From a checkpoint of a small transformer trained on Wikipedia.
Size: width 128, MLP 512 tanh GELU, 3.26M parameters.
Architecture: RMSNorm before each block, rotary positions, no biases in attention or MLP, tied embeddings.
Training: a variant of Adam for these matrices, 226M tokens, 6888 steps.
Each number is 500 + 40 x the weight over its row's rms, rounded and kept within 0 to 999. Layers, rows and columns count from 0. Numbers have three digits each. The size before them is the row's rms in percent of the matrix's.

# down: layer 2 MLP down (transposed), 512x128, rms 0.0591, rows 247-346, columns 64-127
# up: layer 2 MLP up, 512x128, rms 0.0588, rows 248-347, columns 64-127
down247 109:510499453495515530452533519512597471469508512587490480534479481499543508534469508482526537487435525488489492421513498501440556561471498493463541487470457475505531428547469544463517447473499522
up248 117:539499497481530528520530529431495496510495473568499602507562512446474456515539421553435467443523486552511452576493508551410566494508554505448529474496458524472459496529448476526452502507489482
down248 100:516544453529484562504458519516426543481530429498530544534505564469471448496515506452471401504497503446479496541455471434486500589527503529428483482426488487424546530525517495487471487406439492
up249 114:444511526526503533501512515440528475511533432494444517487552525436493452476503483535429465553462530531542532525515488483526452498466535501533513499505527506556432529462571481582530530429428537
down249 089:536506524484502579518511525575520521428488527465503552502510578510483502465560475489512509500446477616571535560444448523564540568512479532484488470554448518406525433527567507489506525483451500
up250 116:491494496496485495415472513437455505529497451518510586505510538413467548471549511618508477496557538525528509468495479481447545566459582477538497488539533552543441543486553454517470526572444459
down250 106:541493518550519525455524445481478498558486471488481526496543564489547513496485528531532507580525436534504484451529547520477593567430504460462487536480522457517547428436519485480506546514476457
up251 099:522526557535490509474482553440500499508468474497547492515545505451516499488535490501541492499473503517457541544517420497489575557496502533422562552429434528512497507546512497485477461531517544
down251 093:425493459439457484462484466533476456551533468504468529504537545530472505538423514466531568525467556503469497531498516488475445414562489514499504473589597478483454447455499582518473539584442548
up252 093:454479448562509549551441550539489487448493489447546499474503552493512483481546466500495472488521508510469472464409455471465541527505475449424525544465514458542509565495534430560461582529511500
down252 088:550497571483488424486519474531484454488481521502462543552473491558520515535442480449533486574445503523463542518537536529570437485490555554486515435499475495457500473491521563430483442480523511
up253 129:435500445480505554492530480461510548520572447602563532533505535546498546480527483493471501534452560518552488480472535465441479494473575479465517479458478467481497559537554506534562508481461537
down253 102:518496450435520421488489474540517530532453459418551478506509493446491501478517552537536472532560461535517473479587501440512501446459488519465469489427464485491463478521461484470455524448468473
up254 086:497535431516482520482510467522427546498496496507474506540509474550451469590536447539505543549545521533568523493528517511573480523473522457538487476490455476481488474479590531503490461525478591
down254 089:459469575480513487533566501478563508521491480515510484505459486497578541429423588454486509485487498438482536509465497454459528457518482548456476510475558565553469478536494454501517548499552487
up255 120:493473565460501490447469469435453551510533514547582522482482529443417463439592513482436502534511555475512440578461466543466465469495516511458429461492513525534445593530521475510548517564480568
down255 086:519444476480540497517501464502478525475500524482483523454585518503514511452527508506556455439526471442481467408483510535502427505519426574502477474495527486457550498449489537456480544539495541
up256 110:455447446496536483469518477514546521491472492468503503487561547498465562502469527472432483441545596540507453451503555468458464446463516515552489532471511490517429604500478366608510514481510491
down256 093:514497455457466559534540559531489436501516529491536549488548502485563588500535525501530460455493569533571469487568432552520571534541506499532460470562568477461566552522467537538552537536460565
up257 090:474514481503548467529474519452542484524482451518458468498478487595443557579536455493463543543428502546499498475457555503452483507507477558562507468452497484500524530489548533495530515487482474
down257 093:518520552531469572438464513486477507445458576438498500520543524443524434438455556456524454444547515472496516531513449484497511498507511478415508498516506481484449499519505524563450501489513552
up258 093:486510464520515467545513481487549502571495490467497478477520443507480504484484554526394529529513512543581560476560440482479476497483503529482443467482565529580463490539483534483485492488503507
down258 113:476502527490523535490459485492491502427501470541523506551500523483499516540567525546590470491464547470474505529457540531530530500550433496538520533531443542424545534466510464477542558504540527
up259 086:457495561548469501495531535451427497514570538605531512540505452556536512467434517480561427473487497423518518484550500440464597485454487492508463499521516463519547570488464460521521531556469515
down259 098:497515436447507525499475485515571525464490500420487488459543502384433458535566462481408519558511538553489514499414502585521432521535497529478554478468507554449460441506512516497485507474534469
up260 105:537539546557427524539489531498455565471517456507454523477542524475429532544471514514537475469481513531432543534519489511459501499526502450497489481389413513561484472547469420550513501441515504
down260 089:442453422534511398440526494462499460518503522549512526487497472548489460553466482456489516511514511518533449466447557537541486543525455529489432472511483447544475588515571484475528456559480519
up261 093:510485473525497510526490554526594449506441494547564502505537546489473541362538520539510448482535545492510460488496563603506525506494547457464552532545489505482421520502539465491503474470541458
down261 107:538477545489492496517541493460436561489458551453451478572471461466562505598458498474496540452451505472460516501530462407517535564497423483446517503470543446477573489564482553471477512494530485
up262 097:488493456454479541455517529575548519461538471426502508447494485551514523445540644488467542492543457510478519491514417502457452485550516468518508508536546510544522538494484511548516551574524449
down262 098:478460494524573449547543453481534465507502504548520527566460485465445524519456425518549492551504547441486539533521519526570470492480527561456482558536504498495426510458460544463486507446530500
up263 084:482581437582536500485470495527547488522516443507582487499558479560544513531478551503481536550506478459477456509462450586535519569522516497484477520528503515442492549500464471544536507526521505
down263 097:497448595437505502466522491504469489489513549527420509504430542458444486479515454533528485479476552532561517530545531429466492419515462511514528510513539497550489448508561504517475487454462504
up264 084:462500445485495536510435499419506542483563519538582458520492558479463545466506500483456494465448511483523561449487465530456468539455434486453527471447455419493547536531558505524460462536611581
down264 096:509497489511517427505559534531515478479478493479437528488509418490549466555450463548563457513539476501465459536537565447534478496543541514557509519552530588524447523474489494523492498483405488
up265 104:483419527480497436510526480498475518484474493464544541542463485536503548552528584519452502516516529555446489489550519489455541506506524554506507449545552477493432426491526423518599504497464542
down265 100:524511463513463547498487535483526462558536505547446486514453553433468502512453490471479506426469485492517508504523542535542477456507483422545536506453479512563545556527458518536432531503486492
up266 089:523463519462460517511508460431553533502534467424449462470466507452447482484464458523466549492554497530543463487536538446475421489541480530527478515473394410549490499468481473466467471507471477
down266 103:467532496509509491508469577531470502521510525599527514547503457519535524500549517498544468503446516497471499515488478499524545493478520465463551502529584565443476520554536496536483579528541526
up267 094:540436549456544551454468507557475460515514520514546515515483492452499525486475483476470572556449520450477585526536495436489491471502468456543494463509550560583487479475549466525580476496437501
down267 103:461584492562496444532515506447554598524487498485454471443524503530492472483473502523524434488503451554498465478442512527540501480545503518445459520459471458432503463540497539485449524487545461
up268 094:498554507493498510492480509515564548475575507541536544420466533533498536455581544506513462462451475544559504435455495522439453503466545432445538447478605523494535500444502516529523498461506530
down268 094:532533481519517488489476509487469439453465488434526511536574477469461484528434456496494466524562514440463460506542476514570457502450422560558546552499381460483452474580488497446497469525531477
up269 091:527526496471516484502493476409496460571506534479474527564440477500518530470547520525424463518519427564515456548550512585441404507556490520493474509480554538525461561563453481493489510524476486
down269 103:495459486567464501496464508557515539424480459521527449430553504541477445481471498459540531458537537414486550487465517387564608482463473512534487515488467448488538427455557508474534522492520485
up270 098:490517429508497496482494527475540513522553542504498552524516483439433456431601477438522484491415546436531476500450574513491537476535503491501473475553535495482515522504454428481510570555473592
down270 092:485493610540471486470536460538421531495515470529529534503515472577528540530513463505443457515566512479454583508482443515481453469474490509487546520400496503503483474480554559515435420462553463
up271 087:564504505501513428395559421471454541500514487491530517466465458481499530451472493484484514569541457547533543499527511480479530456471543468569529493520509504515518498496534533509498567460565509
down271 098:488470534581494587534478528536522480502489519501449453525537562528480507490520532528516462408420480446531445494488481502533478531481475525446469547478539530472533476470528491473537451543451491
up272 089:513471497496572503435457566559554470490503550595496544570441481492527495500488568553485597578452519510448531565438499462419512537522530560518544542510539502515492426459489523507500524503545505
down272 102:507536473495430510549499441434499545545528462414496465426568532531479491488533435459503414387521464504533504464523483556593506476460476434513485501468479492545508556541512477475494527464456528
up273 092:456564464490440532477567503458470534565448481529528547563502524472461480510487442480540419469540496502550566495496498564498571443487512474505468480508453492472477496481511475570530492567567516
down273 084:453517509477560414453500433520543494543540482454461454530469519473490461489527535538479552493529521506450451476507487516539473503552502508524450452507570538520498509550560502461533534491537471
up274 123:539493469528496557496522550528480541545465442536499491524548498517502512509530510600460552484511527547433508522502453497515511477475523563494533460499503543552440500531529504555549441531519502
down274 105:409491503457528531403464519556502410560536495481413532534513549431468518500531566473477482520514496453520455485538507497534457519538539510503498545501451511473517562496494550488535516545483528
up275 106:489470488529521462493498489485500479484473550576460522527533524462437458573503501591539533502481550531527516550413471542437491483595468534509473496512493520591465464487496528563429473523545515
down275 094:482525444485552447564483445468488510479450493511535556456488488551477524498513454446484415466505556469510520446477546525459511531456435442479571491540478466398532517486486487558473555475479458
up276 090:559444514478477449469512552494474517476417432578457515510486493523504476467530454453553450510541483497502508548504443547464575464493531492563561450468531440601525515548441517499525542482523466
down276 106:449544437560465527506487462480497457557532575481536476524506521508498514505460561491454499513470539532497536455473619532535466530509500502452405557492514541402455548466553510540510439483483522
up277 093:523623544492463505428474472394520500603498410519577513453535467485529583465511480529497482506494566522516519460535500527475509466477527426467543496496564500480493443510511442521563537518495539
down277 084:535491489544532488449543516524496514449517486465443526523480504484515464575459488475523451509506449539488514519462512529512470520474494583437581443513548467418581471497447461578510422564548545
up278 115:459505499517444460474443556511490544469470472529539544454490554529472479543466450534475461441495580479493496561475497461511505454481562471503484514504510521498400576509465540561549502485472513
down278 092:574405533470443474491422480482535576470545519489449550419453455510478510443399458475465518459485443466480466529533488485497527445430438521583502462531529484506471453447464565440451543553540565
up279 091:519453515476470553460469469462507607541477490483524498416474520482467493454519564432466528482466500425478464550452595474552520527465566535590547504436459428462447509536487483489519519517500504
down279 104:485516494522520448491536532497502453477511491520445500604524522495547507517493456528491495518525460559521478438554439529498445469514476490408449473561546517510507490469490542547492456529512529
up280 087:438453486540449501466497531508448445524546474486480457503495573556515542472564547522419514523425465473550525482552524491467435534532538445461489610519490475550516420475461521495497418578528505
down280 104:590546565484512523534508490475526550466444491487539521522506409481486441526428441473579514503531535524477475498459485536580527445481475545466510443452515566452486550523508500521508591471473450
up281 095:466435593532470466419440395492538521494462458498473513519532513504499488486499485537492479508531470491512557448497551512552467427496523470478474437474493488557485510522450490533533509499544453
down281 097:519555502508491557585537580470476496553497552561455445447521455517490512491524543517503521480436544536529441521494455486425525579481478505491533544518521509417503519510553533447489488510453481
up282 085:523526562462388475460527448518520526519505490519472495474482502478450507560512572577537503527490463440539502481561544579436446504508449454477511466476499511543445514489516480476548494499487494
down282 096:438486488555576455560516533511525472444489483474512474517524463496551512434530433447511492475538573506479465561442487427534507523494538539516457545489492457435591496525437485498438478467480467
up283 089:444551530546530568475506519466512436455546461493408503482475459563496498382502499529442473565462523482589506477465540467474471405450491538525430490490488455572465479545525538492496456448514546
down283 104:564474436457507416521483512553482561502489542480580474544541556429456543589483495460606518418511485534407485508506449539519568564551507480499567498506490556445535491435442427518509518556469490
up284 124:434478497478445527489467475422469493467494472536517517491446542510429507480523519470454561521508550463500524507439436534523527427512529516471512483428453493492445583559555463591532506601531477
down284 089:520440521436486522467489449450465502527520552475531454462476542487513508506517442421500514453484448463443536541498446458472494478543513437590449474461477515521525527475521484536565469548484467
up285 092:547586469503545489457481512542582471478461503551456489504508539541435543438462482470524535422491590519529565517518532479486472521493505484565476465497544503536550474502486449477501517501543526
down285 105:431435446525508532523506501501440583518497500430545485485532445472570442556541497538489424519456440459446450449462446483503524438540489496451535495528451525486484503509526585502507479488434485
up286 090:519501545499463486473456464535513521416470511589542477531511474513483485530523484507560541464489529550504534458426547546508527512442569492438556517474525529444442487476415476452557510545516550
down286 109:475517444467543502523539542444484499559493433413456521484464531491529480480463509470444475569504445462482480513535442488537500530529436516592461492547433447582549514558569508558461523470528510
up287 088:584477532444462472513557516477444526620518484517505515557496484586567486465505532436539519486499505458464531490500514413474509581567517572522477504516464444494451515551524494554538508481460510
down287 091:408499515505550526442456500561528520468511541472484448461502531426402552446435471553405453480501510511522471485481475577524428466513475459534489495472551500490542521500498497499477486486583526
up288 094:510538453498546527452479568473519552481463548503425469540471527492430489428473533521551482554514488509482436513430466493512565496413522465525592538443558521577481560516503481491507487473496440
down288 101:561434489465405494567536416521491490510505475515501503561525455560556543494518512451480504505479461497492544497540487531513426506583527506470424448529447456459533482511484534487445495503449557
up289 084:508443482441495544495525459508575414528546485476505552481495493601499440438450492536463418496499470474511568552510547403510533492485532446466526512541528464502493527560520481533517459468491535
down289 091:541528502547484537495517523503455581440437530554570469515500493444453566566558514479478563523462501533505438424535450566493518541483458540549467497489467504492506468439441506458483506523488449
up290 094:464494476518527535450506510526598529581495480509494525509538491455475538523528445465551457562511481491455480510496460472551556491574503508520458510493464486482465535624470503523485540473546553
down290 093:536481522454448506464485475468440460484533465530453466476476504518493458472502518473459575457506426549569520501547528536493508446434544486495451524475446593444561445438475468525550446525453443
up291 100:429437508545538500474510477408468467501527506455494519526521449471522574483551524573443512534476499459563529535499447516513599445471540555538481536451520584521517575508523516529530539518374481
down291 083:463543509506526551424566506598509511554506537486383507523476463513509405494500539456527468556583540475473485490495514477508483539487537470501510477495485520493545462427520508492476496451559475
up292 101:490509510517439548548534437498469510455522515514518568578437473524463452511496525550480495492498475514490570471434476482541534512506545480510521475484597442477500493467575461475548462518466512
down292 094:480500464532594485510485541528478452509535464508544484433600486510519510476541461493508507562519449502480429469496508489531457427519448507468409565536394480438510509431472515490473494521511530
up293 088:474480524529480525513514476485562577418450476532543466498452503515530466478516549547483494529488548484499464572506438489479575550481512461496503488498549508532507556539477522499518527485541584
down293 101:507479447491521463499490530535429472587555525469459580559542477510449475513483470478516491505552469503500472417443520489545406449540509515477469507473471508458518438496542527512537431480451432
up294 105:442503497444463466487464553464510464420550434539567562533515556486466484485554526624535501535484543456462475532462484482527519438509605514527486507537511560539434567537524505499530480516476464
down294 085:563455560458460466533467488551535510471582457511497578522543470490515433465492528454467513547507494472468529589552427477452518510524481479538506499499520503432512464532513542409486537564559487
up295 108:543501592485485504526542463500513462497466533537483556507510465455428495470545445501415548508424529529528503524444464496442515448455495536472470486458461502518482553523524511476516552383499522
down295 098:533478494447493493480471497488434565506484464492512507519486469497609473473442560447600508477488420443448521518549518470558458446502491528556495470478531539515556472430479476495516542553444458
up296 084:535462407475532491527521518451479569531483542531495498516490484518544451485519492515505534532434533441470434437497436491500401461528536518555400478448377578540459504418484516491505573491558466
down296 104:441522557543473484461488465500518462464475452460500483473491525516443502501480569496478493455583471549530568485478530516484579505462488468473616522562611463444575519559493463521499454505411547
up297 108:484460549458543452504507519501562449451483488530460507435488565559456562529433644513398527471497491460510449538484490516478543480526504546497481500521510542513518608500468491542500521565535460
down297 092:506484513501479569575544565520444481444475516518512474563470472522513468547540515497526422475535442487457568531437500536572517532510521491503522464451498458546461479571485486557513510502534550
up298 101:520453527529491534419515533543516517525447513479504522579505465489499529494542503575505553542484519513507541485532469540540489528479571538457525489577472540498485464484472493448484540487564459
down298 102:456543458513489491498459434454478479531495461494484486480496513560474537508478464426542497418544481523492448510517524452511498498549498480506417501413497450507493520506445499553537503529473556
up299 100:470510492560506523494573505482462540486515478435538503591535484504462433440483494454541505529476460437594462518544507553541542439500524522557501527493497566503523492532552495488482537568459518
down299 111:522498498491511544465430478538461531504542535567470503443469461486501584480527510509416502465528581522397500466441498450463431574564490496447509445434528447497495544475478469523515486431524487
up300 089:457490503518527521427510499462387474521552526558446493477559441501499520514553510535442524484484473552520543523555443526555491527538470464494550625499446515535494578567533476501517521570522520
down300 106:537520553471502475562517475525603531476485518445522521501476596448516454521430508485559479492568526442477448493457555461450483445418530489453426396563581544493504428437465510545488491450479500
up301 116:506496483557445520447499515471549460501504437533521551455488555452426488527533424571519454520558542487512499604475485526525508519453537515422552476477482534517435528560483417502519546458464459
down301 103:611550521488445432455449481471551494468539523494505514495525558503460545460497512511523461526593514410478548564493467498456462512546436457461481484504559488445449550542500454420534499494472524
up302 082:469522490524482482476495489552511592512468544550435505492485536491474441536483544476474567478540539452510442600521490466489510531449524507484523503439475465476446496458527468546539514485488520
down302 097:510497494490529464458521505439519446529549448471520470553486414542504530423518437474495448517447473518477556415487531538503444508538491528536487491577535508504513520551489538469445502506516520
up303 111:486535436457537512468446575402519533536482525553537474432390534501500450530492544538477516448500538563473473522506430532520492507461488485543472459519553535578487537514486547580516469494533552
down303 100:521467493463500451517489430561508495537554468524428511474555473492526499497468516436496510534502506436521500481482538481431471480543546502456518552538447486416514455481525451558511465500453472
up304 081:469500449502548576515487517527520468484452482433507546435480561490499539517450500588429523477490544517544439483522500515407449497512479538432555490549439527513468570529496448504549524530438493
down304 088:525498574522459464479490526534429471424433551558456467544484444523448481498540517468503517514556442468503610532495481445571549523463471507546502458467591451542534447496470539461476463506545476
up305 092:498412517454411434472465470431403474424554504502479459450479443418408491523577497494489532507495533413601574460498516504448414504510458476542486508553520534481520480504513454505462536487517519
down305 112:489580522494580559550509547530577528554450442514565569570545545579560539450488516528517449482539503570412422488480500501561608518469563557490546492438508509529507502483511543467563471483470488
up306 100:428470509443498474527462525556472509474512501506513539592529545478453454398524520519481467493531486453508446501461521587504464495502467460473458490543513503529460516442557489523445479537523551
down306 088:504531443614477488475545447446502513511521526507506485497572428474514484526481425508525525452507537499535526544469499462481496515479453555474493475417483464467465537526427404461538542459438484
up307 116:439555508504499555470486463476495513469588471491544485445448539465471501482555513555455493453468520434461475544397544499513502495527530568503444499534516501561482493473569483541429468553506456
down307 094:540464520487486511504526465517484479481547536495492452499552528544487512553558478479520478464483478519573523440449511435505580455543495532454494469503509452492597431506517505505516470496536523
up308 117:513529518502478435535420468470527519509476435527566563530494599481473511557536475545420459509504503532580581516487533517512494496507575517491540495474467452505416504536504521463544490530474549
down308 104:532444500488489460548481446502491520480420491443589491487468470452545546473519513530472539458465449572574534478491533549516516446519546559536521431512491481493495475552473569418566479568514548
up309 118:519547546488527530446515507490501491475498460467484494445428489502424489490583452487458497476498506536462491563448468521440503482512490470463467428451511537521471470592499486601500525473497550
down309 108:485517436429540575451504511468461508433467562536539452453478459518516527440553513461485491417440464474464481485502564480513515573592471466499451503485484535513549503551460493558437469406514485
up310 106:501523507495472526542534518543494517488478459503461504514546503506492449444562565615476512459481497502544524603460518496456505460511491423532511530488514483560538517539478495519443507466592454
down310 098:501463546561464519545487437494510500442485544488431489428447479618479507470459443460560510499506526505481467468504431535434460551508501587475472531536509512489429493499473469486463511495475494
up311 102:552462483526520485436439538454483493491486458505512546449522543489445502499490561566479518457542544575464488556380525443488462463505559462480438499499490508549438467505526426545438505474515483
down311 102:489524500477501490456537537470464537447527468511471459459542547535535476506545557515563506462527527529432497511502546491450548593461474487473477517448474431539465463485551558412476529525575535
up312 104:471534509536557526491450560432490500494533513533521572444501517413465500472501433576464517501514521547444523531485542472463504563458594502454454520466435517482446434521543420480501521488545495
down312 092:550502508475475474525477507492523519498541464445509439532480492578531472587524505458513482484451464468497516410517478440413479446435506473485556469523488461507477505508452503566561507471486547
up313 105:467489483525447494588529528440466537525562482529504503488476560492467531454515468476454459535486597500474483487503487553532490476451576553466560533490525436558513486527456487539508439533385470
down313 093:474464522466518442446440531504478551521490549535448445578488487479505455494515499542537526481535443453493554496522543421506514505494462446522464423509486496482458527497511557480435504466534497
up314 091:458514482486538511404419497528506471472510504574493478517449519483510544514541474470506532454533527447420545586510502408517421523545454591487535550481543523485473474518483515487478528442495580
down314 109:515491511497501470546558527492509540491494504425503516468550487522506425498469514505443479524454439545553503406473487623538600447499555388531477450569484478574479516510496500454526502511525449
up315 094:430441461472425446533463478488531523523479493504514473534517479558501524471523522459518540454536486525474498467515586470412492495518479552533524498544582442549509564418452501507503458490466446
down315 114:569581527489569577473479520463500493501537526496526486502525533437502505491524482539453447559478498493500522489503391469556518499509539442421447479494475536479508441575479497465462586476524514
up316 103:473574470527519527474523493449543519545546461507465493536509486509482505460484491492555584476475486551545599517517510538521492427583548425535532518462514468544418520534457483589519445501559512
down316 097:531506542517469503536536539500467538511479504486526554473487494512490469492503526537423369435467508472449433471457494468476500485464482513511408482515488554513559454515544552448487571518498463
up317 091:525531561487527499446515526484474538465498516522470476483561473537456466529498521479515525532416438516461461475497482409455448484571505508488439420475423519568466473522475408508478584516531457
down317 100:489445446534466503557485491509548460523493458501510550460421508571499543472506482522473483494572577503551570502455557566539538500510491527521506568517538476428547545543535553516524438485475540
up318 083:492519486468552482510482548455575502519516482488478544508505495457476561559474468513420411466480466485502495485512525539516469519468475508507551472450520499554501497572488553561563595553591534
down318 091:468474485510462495485531436563452475481508505530535461444505465534505436440518538497579582507491518527502515545502458431456526458479506475492414537539538519497512527445491532467446442466423488
up319 092:530539568509483501516489487538496556500576528491478522451461479520547499450510518493492539543484518502436515510484452516510540464519448443534438534458435528550487459508535409591466524478500463
down319 114:478463400519521534467480497417497480462497463552526498525510537495435499482485474502551474461516525523562464488489564468479464543489588529460544435461514442482473514528459546414514479502482504
up320 096:495470527507503468486555510499528485412530505536465531502392511498514510558574527524542535468497538523530552488477377501517506481465508498529517535387540555541479542505485549453458535516497565
down320 098:499524482483468545527453480449472490517448541473564489487602489524477453421450531508505484485532421489463463520449557498520554522542466517428419488585438465468499485453505473511522471500456472
up321 093:527549474527543529504490461487478559524480471473562549467549417552527455486558496545449557460474474455443486488534445496402541509477511494515447545515550474548454443523494427500514495414533576
down321 104:459443518478479456510504485472532419512522504511462464518425592474474547538457563430493421506512539532538545460508536545561457467532496493551531515473471510487533546522470543525497447543440440
up322 103:473480541482486530505433438505510543630507477495568514555511481440490477500470507565469520520483545472502509562495559499520450483517476568462501523461509476513453604528454509483473464493469453
down322 085:508467494456516536472547487491435508453502503487508455498465496468522497493478586422549504463500534503437450495575472524505564524444531480529563475584471486487541475396457493566522503549511542
up323 091:481544464556476503528539519554430439474456528538492595469482515417501491581510446590502511572527478522459477565477445523559483510601501503512503511501488484509484467539527442499521540540513553
down323 098:517460519424460467424437508472539526544509445451536489554495447594497534415503587419516521442509554541531483435517534490456519500460530448504462459479513594512506513465459570515482493480476503
up324 092:552466450508446608507564504510558510500449482536469508494455514515440521547516452487536550437438508522472525510430469474427478485469487515467493501470413444531539466552510470481547550444511476
down324 097:452554499467555415534460478503445469540520520469525477496533470512535484494474478494434498526583500461531502509535521539600467542501510477511456469561575519451407537438531533550485498536510545
up325 086:533482494516454536505533518542506416547502486478449556531569527537524525450460551566521485458472547517505531500515503541548537475440513532511479538549458521546457555468497508444520508501502516
down325 100:429508484462535490455496501515444537457497507536552453472434454533464466564588458493468513485482426487529453475496502462474495521593505500519488463466520507430546427558496484541449471475517481
up326 086:498553424528413487544464499441566445479486463462500506510554505488521475487503498536445476585473512555437505478494467501528473499502457502476516531458518486543484475489529510467451490557515519
down326 091:470468557435535507472510470561486554545530554488453513507441535547509540528501509473553549439519480459553476530540585480492598472530513503531465479541484491436505540532464512517577505464475451
up327 084:567455529498499580546506456512562503459476477502459488540484429464468471468563488443474497474452539422472460465498420490460447504468516496486523455459470571576447434489467516464545477508523525
down327 095:447536443529466406461501495507459492554535523497476524436529578515546526528436514555528489509575486549519552521500596516528513551548472545522442544559569414428571559553513502535478533502479529
up328 108:406540474491484465530489535532522535497509528501481512573488476548507481497524559473407445529512512434607494503490536496473420516549505548554541523552540427525478549452616517490515494502431481
down328 102:521491537554513516470457478434465471523468447510541459474533510424463492518514461506567504484482459497437469491464512524519553420469487509450468488481479550490480438548394514472488516519471526
up329 084:457481491546485462481466526495469513476522536516486444473496530518514438502495566492519532524476522462430472439561555460567508509547543537495498603422519510540434474504544463525541550496474442
down329 104:537539497445510544487518465476510507536479453523497580549489470518504588526515456498468513481513481511559499578467458513457468520445505467504506387583498541473565546507449513499480472467542530
up330 115:493439476475469523483500487497546460489509430551426468458459554528440497473525486547519520496572546478525481576465434550463507443477480460480487528467540476555504603530497457509450499468490507
down330 091:511469488465461459460491494529529458417514529502487479511497551438546518425481560540539526508501452488533523458513489463461512583449417475472496410532423445470455539545493474528540448479439545
up331 091:510540515502491540562532585583523508468554520486470483530535537454477450500473510452550548559426463507479562473471495504483490492482550447484541425510483536511470400553478486460546532457565445
down331 103:540489450504532465450516453437452472545496493521552500457490431516536536498516491569478472474495520491496440544525500521507511552521477565487465576456515417501481586457541501534484510560474547
up332 103:471519508549578495549512550484512499348461509509575444555469528448476561509501507516543516533455521583476514504521467476474521516507534485488550521475471592597485557529477480469476518487484476
down332 094:560478490522457517449524455489464463579503506465493526494490455542493417471485462508448461484445451412543487501501543509535556479532447474478432511533458492448490444436543535515520463530522579
up333 106:551461501466550531466417517446536521493528508504504511544481535535499409469443495512456588533472497447436400472457502515418539530482527512572452464536488453490493531518555407494495451515551545
down333 110:460530535527450489520561500534467527506503543513493456482451484491479580544554514507509446496507464495522563506517551422523477451492494475477565515466500512495506489480452589566477522503445487
up334 120:515499460561406526492482543446465503506492413467605516466507547508487494541493522525508492536461505469434435481406519511521518505502527476413495551463439521553378502485556511565471482521501496
down334 094:515468497476524429517436527461514492519568478512451596425523546527490479530507553521493459538555435450463540480544529444455589467483549472511450550468481463469497523504501475470531466564501522
up335 091:418449529436513534524443525459522449488457466439457543484500526447545567547523543440477554524474495525452545507491454538511518526526528493545502471416508574576508500432546544505579533535502525
down335 114:569540467548513473499570521515499562501489557557529462511506459560437397448473461556528435470528467502554461511481542480521509504492497499407498495575455477447508486585462479500432470468535498
up336 091:539482526496467450464584557569504507553516527526456473455526533530473595504575521562495531552421527482513559550440444476553523486451476521460453536471512485556476500541457477529469517514528498
down336 109:457523491472529585538491463466469455485455479496558499547497418473545420535431482454481441491534501486507465437531544522447459527536531484515504516553438495461495472458500563495534512490506471
up337 081:480452552534588544501571508547464499579507523445542514512543491544495470592532443523588461460512468497517446523492482504490449500517497441536463461504559454475502543518465528520527474529407502
down337 100:518553462488444502491405480451504541457511434524474492495452529468522518447483569502381531558507541492488531516516521504514574499523486554534527549502400526521500492501519469455470546498565533
up338 117:522462519497487476428489463495490496439495464561531514537449491506440486537496536490500536490483471541443483466424491468474500426523505515479485451520504582524450494544487463534536481565512535
down338 114:477487443534472502525579582492477501576556594473498466464574528486492522500485555547527472494477539490493492471463436497549548497559427476496447435505552501498559458567477549468453454502430471
up339 104:496588493493517465515476437532534559516544454532492502527534562604440567515504465485517542552516529472483465453453529485494524482522511489472457488469432441475476501490525499520531528535458495
down339 089:504439501537506527464595529459460468485468543498528490528418473434538408493457507510544521489477448483471522539523480471488562460478516546476556495486587478447452502474563499516510566495514560
up340 089:505503471527494501482539491513527500496504574459485534520535485538525556516533469542460558482561477450473451465515481465390472422557525548542521482491477508514505482493540516515519409475523483
down340 098:515479509517496461513503511478484473489454399475516472563420462467468455497472497449530446522441524541508507516535517445571538550454512454469511540552530496542518524512467472464506556529487525
up341 097:476555493558551460488539493517600532439478542534493536499483533528442454555463524465494528475500536478564532506510539582494537494505464514530481533533482462521522564438410471545522479444535486
down341 106:481501461462447513465449500509412511575538474540498459518542455492520507479505492467522443517475486493432522508452466466524529474470561483478549445451547535522495460523553504453457544500429568
up342 107:561544524515478508504520512503515498510550493520578455517471517450500510421509541467481463495537465487531509542444528514467540486470500522491476482406472519465441474554571466511534552453431547
down342 098:532467499421529520534519492583571513583499539469500483549491438542531480635493453486516555470529581517437513503503490476524444503477517495497589500438572561485465481506451532492536465405493490
up343 122:509472525531481542494517458500497566515520448511435562468519572511427435477460545535513429525576536484496462518487578563485518505501576427553526545475483517568484576474550386559468477502465478
down343 097:503438518529463506488508554519428496585580529491486489465545498479454547398556552566505530473499514461499538533516500485481452447536504532453439477493490568461502463512514416511472499476398539
up344 124:534484504485458492497444559469554516471495448536542502457511538442457542539534494607482509549531482494504523557487520552486515533503539489455542508500430446472387491526487468529496494404507518
down344 108:518469518516480484453537447457448527519528544499548498560477507477546586478561507504554464519588465492499470525477517483566491529507465490517495471527462517483540552489402634505473514523496495
up345 108:493527497526480451577527492470501458574512494480484504492535460572485485482581503508495497505502504506512575560449476497469493468461560473527502477527513518504413498601514491485523501450522468
down345 108:511497527558527555417482515468483449503484531448493471536519608472560576498422552478491488505501454483483476480564501469472559471526499549512507510527505515451470549506553482541478436501471536
up346 087:460520495396451452488530535451482507569473507487478432533496566481503489530472541492519519500548566433525499525515518455457557504535451443513512506430498451596529424507529513494551528549465556
down346 112:548468495616555543514474529518540514460530502524512534511538423529507511453521454480478446474473419578504506515504521555535455525508525518487477504568505561418487576516449491511456457456540429
up347 089:519477483487549461479426490535556509480489496519462472496565514438480462429552503544553508471561534586518466546494549579480530458453518592495507455481509459493452575532551526446478521533579494